config = dict(
    num_hidden_layers=14,
    hidden_size=256,
    num_attention_heads=4,
    num_key_value_heads=4,
    head_dim=64,
    intermediate_size=704,
    vocab_size=512,
    hidden_act='geglu',
    norm='rmsnorm',
    norm_place='pre',
    norm_eps=1e-06,
    positions='rope',
    rope_theta=10000.0,
    rope_fraction=0.25,
    qk_norm=False,
    attn_scale=0.125,
    bias='none',
    tie_word_embeddings=True,
    parallel_block=False,
    extras=['capped logits'],
    init='normal',
    init_std_qkv=0.0328,
    init_std_o=0.0328,
    init_std_up=0.0328,
    init_std_down=0.0,
    optimizer='adamw',
    learning_rate=0.00202,
    beta1=0.95,
    beta2=0.95,
    weight_decay=0.1,
    lr_head=0.0096,
    max_grad_norm=2.0,
    warmup_steps=277,
    schedule='wsd',
    decay_fraction=0.787,
    decay_shape='linear',
    final_lr_fraction=0.1,
    batch_tokens=65536,
    max_seq_len=256,
    doc_mask=True,
    train_tokens=367000000,
    max_steps=5600,
    dataset='wikipedia_en',
)
Each number is 500 + 40 x the weight over its row's rms, rounded and kept within 0 to 999. Layers, rows and columns count from 0. Numbers have three digits each. The size before them is the row's rms in percent of the matrix's.

# up: layer 9 MLP up, 704x256, rms 0.0919, rows 586-641, columns 96-127
# down: layer 9 MLP down (transposed), 704x256, rms 0.0864, rows 586-641, columns 96-127
# gate: layer 9 MLP gate, 704x256, rms 0.0873, rows 587-642, columns 96-127
up586 097:564548556538534547557467498485548518459458432509521529511560470485523548542487517492380487458499
down586 097:462507553517446488509516494537497535532546544500559475443459532508543466498477512420501507559557
gate587 100:475455486517479481505446513468470508552532485533547372540550538437563500453411498527540496524498
up587 100:602504545548518465508504491501531481491520563500509527503411524596501501516557511568490486471519
down587 098:518529506613522607474460477448485498482499493543447464480494504522386508516556506488524533486514
gate588 098:492479560502475538418546493516543539500513452508452479452510575478515506470495539529538400497542
up588 099:455483572459456533436494482520537501478531437586505555492486522464521500488540475566487454464498
down588 094:535517531445452473566476522465467484528556502483511469522504450572478485556576548479482466535480
gate589 102:509437488505496547537440528581506509518532590536466480531478471467478527421458427487501472555503
up589 098:499552531484541426479510458530437490505499517447534584552519544527507484447551553521551549509483
down589 098:491491508531496490532490526491456529565475516487431508451495447462491505486486507633494435452496
gate590 099:442519436488482499496482513521526457392466528543528524510548442477428583503482471496523464519596
up590 108:458517486508454508613525431554522473465504525552532553504529439426542518416488420535515507516506
down590 108:482492542546467447470548596566542518543522507422484575496497502482474436523563434467479483516513
gate591 100:547423424549436557535498542549525494496477562479546408499467461509520518501525442504502479515472
up591 106:494529562497464436510529499511469481525459537461541498471460564498444518444454475535473499510453
down591 106:432410556560493564461531557528528487437469509446527479486434474510521475479530487416492487515574
gate592 104:487509550485533569557527451487499504524487469497515428478531510492513542510473570523522456483533
up592 109:525464551453527562485554459482531545486563413526474490542505502540521485474468541510514512462633
down592 105:524501465526502491523513484446519530535526400464511526544561506485455435530586458491464453446484
gate593 105:486481522464556408505476476554530479444476489569475542438438503511457520523529474575414482458512
up593 108:489499454451573480529525468488511481518481601436481592431449539481500446461499515475538447515502
down593 108:525482529493483505536514521570480531464565503526501447563527544469552499560486516574431542529533
gate594 104:486521461572519459514485547481458504457530498513523480490578524466521543543513560465530453502513
up594 105:469444495480559489507441497453487486501522543513452500560545489524530521446533500484520437515517
down594 105:508489399531483501533561541483470512485545542497506513442466595479485523422541523509449451525501
gate595 103:525489490518546468466467485489496497532477560388492461498489564520521509507425546448489554545501
up595 100:471460491441509479487477517445486499460503518541496494516498527555460484493499469442481496484479
down595 096:531441471522603449494500470416517535525525455461476506479439517478472510511476502547592503464537
gate596 101:488465508443572550533554543497464522549476612532461486487521533455502549486469475472487513453529
up596 098:494486573516497448478589484476503535482513493499493476477494546525478521543529608478525535522422
down596 103:468554504544512455514477479513499594589450600480500531446442536426471531552526442536473491434501
gate597 095:501528541503456475509477544461530492498474496468486449394514501491601484552456502526501385432543
up597 092:464509467528530510458487481531567448527515507487548567516452517524420568555488454535475491485472
down597 094:518527530538537442551512461558460502563493490531505543434472499429438508551465495565534501513493
gate598 097:523581519484473551454478451508518491527439497545549478438499436451546518561505451478443486565462
up598 094:580532562479514515562459490524468540474507491559412576562463479565469505445534486490545508491490
down598 096:506478452556504464502436567445509569522450547558546472520515510449536553615523500498477541556505
gate599 098:538533461386490475409514493474496574544450538474498535491488604468550546476472528545593526469479
up599 094:521507455511496578539453516513518555546507450500519557414449472501547494533518405457526573535546
down599 094:533450532497506415466577513494524542518420577493539525553508556450498528540496579534614495527516
gate600 101:512540539507500498404417513542491469494471500452527515429477550493536547436488508512475468488469
up600 105:462448547479414432532492426526529434503480567472475526497509505471526416432517506427526468555497
down600 103:550563461534491476443491525543464496545478512496463494506537397460508373444468502551507508491548
gate601 102:539470491519557478500500514487510496517537584552438421480538550448492560517395517453499504511444
up601 106:555463558476520416471505500472490530459493531472536517505493505484511546458486442416500518525469
down601 105:500470495562459457574487537515492526539474486478447442506496462512445500482503533562451572511465
gate602 097:494574414488570548450510542504449560477475509479489536547464553533518486543556503477534513453530
up602 093:565453463475502493478542447407513473427488468510516517524488465495477530483529504539475449508511
down602 096:516512444592525495512488538476538433546553467499505553550527559540561482439444538433488516528509
gate603 100:483497460528541570470505504491488502472540453554477432511484486513471465475609483479509440469471
up603 098:378476468510467484485480505462558487598480493486486501502482519516480549410467517489451509485555
down603 097:562423548495559440528526502556552527450473554418457468567531514484534539489494493530500428505567
gate604 098:542446498511573497517480514520545572544516492452516531483437542481477488619548577535479481413508
up604 098:531452563525523560501540474480542506498511459470463425420499466513536536527474503536483562528513
down604 098:480510467500452438542508514537482453507456491505503511490473490525515492541512479518522491473379
gate605 099:518535519483552557564442546498433482499507519504430471509595473520558473494503518518519483439506
up605 091:501521516456482550481509499545484500510499485555474492530534505540459432497506506469509510484428
down605 097:457439486580503491502496562493461527491444485433551523447486582463464502561490489519454470539510
gate606 103:502491533472517429503379464548439528497434468522494529482528507499414576462476501494490505485507
up606 107:448526491512559497486486475490521523436411443480482537484484487562491450508515548498529496596453
down606 104:434510466478532413520529507502539470481541475537538504467507525518545546510499514522510433466443
gate607 095:468521490503493484444488534482512498547421544487458460438508503415472477536490491475476465546433
up607 091:485537452539509499536460452474445494436488532532493513523528505454518491528488473567456503535467
down607 094:524472521455518452493488500469595526442436485446530474578399482460523532564477537487543409482484
gate608 098:527503459539533526499519494548475498423467562446499508535504525440427559509487522486552438522506
up608 097:470485434629515528480398445464492530499553531507536525522511582574489548506565496493471470504509
down608 100:532505533489515496476484555508538468520508555524500510520428517511436501438521488479495527517413
gate609 101:538552446475470465460507533460499519500530474509547531498530561520477513465535492533491394500449
up609 098:508564432480484517491501510477376486456528467474481452522511491567512600556459495536510472483566
down609 098:477486459449496458448486506461503497478414616454553504507531526488407470457508514474533550533489
gate610 097:514453447529485551565454496457562449489520523494434480529504461567464567552520521504451516462518
up610 092:501491534547570480461533471484544493518457513520527469500480537477458454555512433531514438490497
down610 094:529455547495536508474567506560471506468533554499516488492537453532527389482544543538519555456570
gate611 098:504439473469562518437437489464492573470497476484484494470553569493522551497441492516486504436515
up611 097:572484473398470564479496461473427471473419541452544498495530509539559488534504524560488463500529
down611 097:458436508550499514477509517454462500500540496461483467421443491517481406515461538450494520547505
gate612 096:537548466547498438552537460495512510510475504543542420588465472506493477516458515496478515508534
up612 097:470521559504454460485555585510535540497459474509488552472587480517517486537504541499532490457542
down612 098:402483570474486538555506482530460507461508468499576542552496506556521462459531394575489501464502
gate613 092:475559516502503497495536538504494467426446623473564602499443541471496531456543499563539506482537
up613 095:485480459455504500525471467477412524453519481503481510475532400475559490539517436486518439492504
down613 094:537489498452415487447518477621466523547443459531554452461582492471535516568478552466478484510481
gate614 103:477520447602504485451426492506562486439459558500502514398517558485572482470494490493616446483569
up614 101:463514457522495463470509515446546492376487567509517529452513523588483546483502536496526446535477
down614 104:560508498542569465482479551516464510481553480505521498522460483537409539516479508473476443487496
gate615 101:496460613531501463494526469440537612429593472535486512476538498492513517473479468502540516418484
up615 100:556483489477446577504533574545530588449442568430536625512515518521397502496544506545557463571467
down615 103:480517482505483502493568474515521441547515503449497504496508597458488488442462497460510482483495
gate616 095:525524440458455431513509479557454508573527521503556479544523519525463558494445502463454531516476
up616 094:542436447527437444489446534528467506503468539529461563490533442469547584519483490586527497473512
down616 092:511480549451496406493507538462513536528521468475544471482444548491492545573509592484502533481480
gate617 106:478507431401509521468457536448478526502404431490530491462556526461465561498521493496505468530463
up617 106:529498496537499543479500526442452482529470484522480460489537435591542535544495478457457519488479
down617 108:503494563500497510512535528489493508595528472495642518479494434500468478571482516483528474404512
gate618 102:520552434501551498493492414446405485505528480479508524499507575429548456541449484553543436556458
up618 104:456499521503503541463487486529500593404549542494512540532468490494536565437559533546489480460429
down618 103:571496466520471472484504490436483494430582578541442551498483504570527491520512510466498524499471
gate619 102:507510437488523519468399512508539454505397521472527443477529506482533566458489517469528508561477
up619 106:511481456517511461471528570563489560520441527447432552500498471426529493506440549574596435546482
down619 105:520446549512494520512526429500469501540488475449505538525509569520542492547466571517484498475547
gate620 096:442499552505566590510535539459537520567515460400461518474475488495481550519496559472481441517527
up620 093:529502540467496570445515529498576523463510532474501540494457512580478435430483496480531470525563
down620 094:548490428521485492523546459521462519524531584488518519473498522473505492502503546544439436473486
gate621 103:482570478467406577512528452446486508514520514493503506536523557517464469454499501442525523509500
up621 101:381532591486560483516425588474456542483531524462551504524478531519457559495466583482566541484595
down621 106:515537513498498540548472445482470545562480415534456539533490519508437463458525488558474493476525
gate622 102:511450512485502562455450437482489476549473567520551467486486499433515546543484544542477454474494
up622 109:459503470475478468476576494560522503516499462475474567491485512556421502485440491418456507488469
down622 104:514525530443502479532543515523464500445440508454485441507463535526537486474509481475503549581521
gate623 101:525439482462570482490421449505589575485415540437538491449438512395534513487509473519520486454501
up623 103:500502527472568482451429525566513516503537551535529493491528547532551536490516563563506505549520
down623 103:474507431457547463490404471460535529433558534512516540518495543535516505527472519559407511468453
gate624 107:442425471500493517541463484459487517368483475565547455526539580513411507406461494521535536476459
up624 111:437483427530468447485531501504455519466525412506520539510555509502518528528536436561465487433508
down624 112:493510546550525490594536533514498444536515515446546562505423424470526472506508453499507469405541
gate625 093:462490534561482517533476496512556501512529476483479472530477446512408492525516497473474495491514
up625 094:559537536545503495494484516491488607561477474510552530485499517557484449485515582541535529499424
down625 089:482493522478492539515514458527547432537556445477484437510420483530468551488513459435474464543553
gate626 100:451458468531484464492448455496469501547512494483525465505564536539448530452459592598519450498456
up626 102:490529483563457495495498489444522520514477481483568472525499520495477468495472466560475514499442
down626 097:537526472472414461468589512467579505505560491522500519553461564553479434531434438482470483511529
gate627 101:506537550481483504468419380536514489545431512538539487413463485498438527524545505492577469480544
up627 112:530525560515456463635559437570516487544448482486536466492506471448524409551540526479560526486502
down627 104:478468508587435553511505473472541456516510530494465531499503454464568492442592511532449592546535
gate628 091:430530495483509548450517471561457497400491518526487537445464586537501549513477498509478494479561
up628 088:527522464534479499543544470490459497577461524481461429532508472519522504489506482451548464449515
down628 095:549484521500554468412477470507503506521547583527503537435501482543489485470449474542455504528524
gate629 100:557488526509452505571426496502550497557450546503541501477454469538524488518419522551485484530471
up629 102:555536519555466469518492464489471521540503552457510525566489565403480373521496492472513510530530
down629 101:547521453535496508503554483520441520483502490410539573463511585495474491484483492473498501520502
gate630 104:536513550514502545419460445465444560559473520483575468435521523500477548424449551514570502509472
up630 100:508513539541520448485460466524510468513575504521485492464501409449564484551507515415501465462527
down630 100:512523464525547468503464555461510559475408519522443524563443539512435479464516501439535514517446
gate631 095:422521513479495529501538511427549494541498517537532526497492499476413509522474505426472455517465
up631 099:529443496544500457526454550499496454481511510553451514494495504561543495481550552534478470503514
down631 095:451520470519493505521467489489516482535552450550531444506483517592513516438443570485486458482543
gate632 099:585483406522521563512500532557462480479501497500485490564500477514510519468550502548492517418525
up632 098:478459471463505476469497544499551479515478521458547504463508502516484593530489495535485493450486
down632 100:557436532570529476603537564471505500461514464484496473463465550545398524548563518463479471485499
gate633 111:465461475507519533456437501407528563473491520483471541517524557420516472509492441479516528475584
up633 123:504501574532576446455485446483445527505471436524443541443508552523448497458484502487518544531503
down633 107:528509543504584513501486506442581498541430513442416561541501515469505514452483511465588580474496
gate634 095:499442440490499477534476555567502513459536473464477503474507542478475553533499500563526446537548
up634 097:510486479511545494520470435503539545531418537503488448462500483515515448508492485514447483493477
down634 098:427544488523568475482482506513542538485503582510481482449500580474490571546519521503569544513492
gate635 097:491515520449490516474492427437532524532446562495484561527485522444541472572489511582476486590445
up635 091:489467562425423498495542498453490569555497503533531549445559558508512453448467548554494593518510
down635 095:602569495459472486539479536498478481521480464486525507525571463556468487529555485537551471502540
gate636 100:479513510503534552488415510476474566500472545450479485557494511521457493547505504516460583425526
up636 099:504432583489490492542443482468568463584517469470503463464468494451487510523465522498508553469496
down636 095:477506508500452552465506562473501543536478486499510507500486530456549514556493510500525512444470
gate637 102:478526426497494545522522492485507591468509523494419546532474500434536521528447530510426565473517
up637 104:452486543529504508418502497476562469481471613476513475529439525473510556506515491464468517564532
down637 105:545547564394442468461463620436503549518484513475459490472510521431479504521435506462580489475489
gate638 095:493507467476472439470447561532452467529553558501480502536562526471516529501468436475543472532487
up638 091:480523485582497432512497544585483494498484527546474391545445490416530430453452490527508459511509
down638 094:567510475476509509522522480500455466530441491508469461546511590516459545503539554581532499564522
gate639 113:414517492530620511481440488480500574520512539489508514422543526486512501546512570505508491514531
up639 145:541515486523457527576468591515479488476464548530595461600459597504520516494405540471450559517488
down639 107:516515474509417475554544508526546502559441499499465451524517515497486515475441473594496495516456
gate640 099:508493479493563512494524496418512553519399541551483511496547488443510547552468510560523465529488
up640 096:581501492414473517522553498531447495499529480486446495482508476532498526550507506481495518484476
down640 099:424476532499458475496544466487495522519518558505542511424500518510453532490545519573479557505507
gate641 102:495513481504493507531535523520448590534501511479509545534521512489529551556462502410496438521516
up641 103:495496504447495566519523535472488530545463517470530487553579510513535439553516488464510456562533
down641 100:521464547531559566497448544471513547497560559494518496533495532537522573490583479533438452536507
gate642 086:523456471560487569484509494451451520395457522520523404509516504510496540451466554537539531519531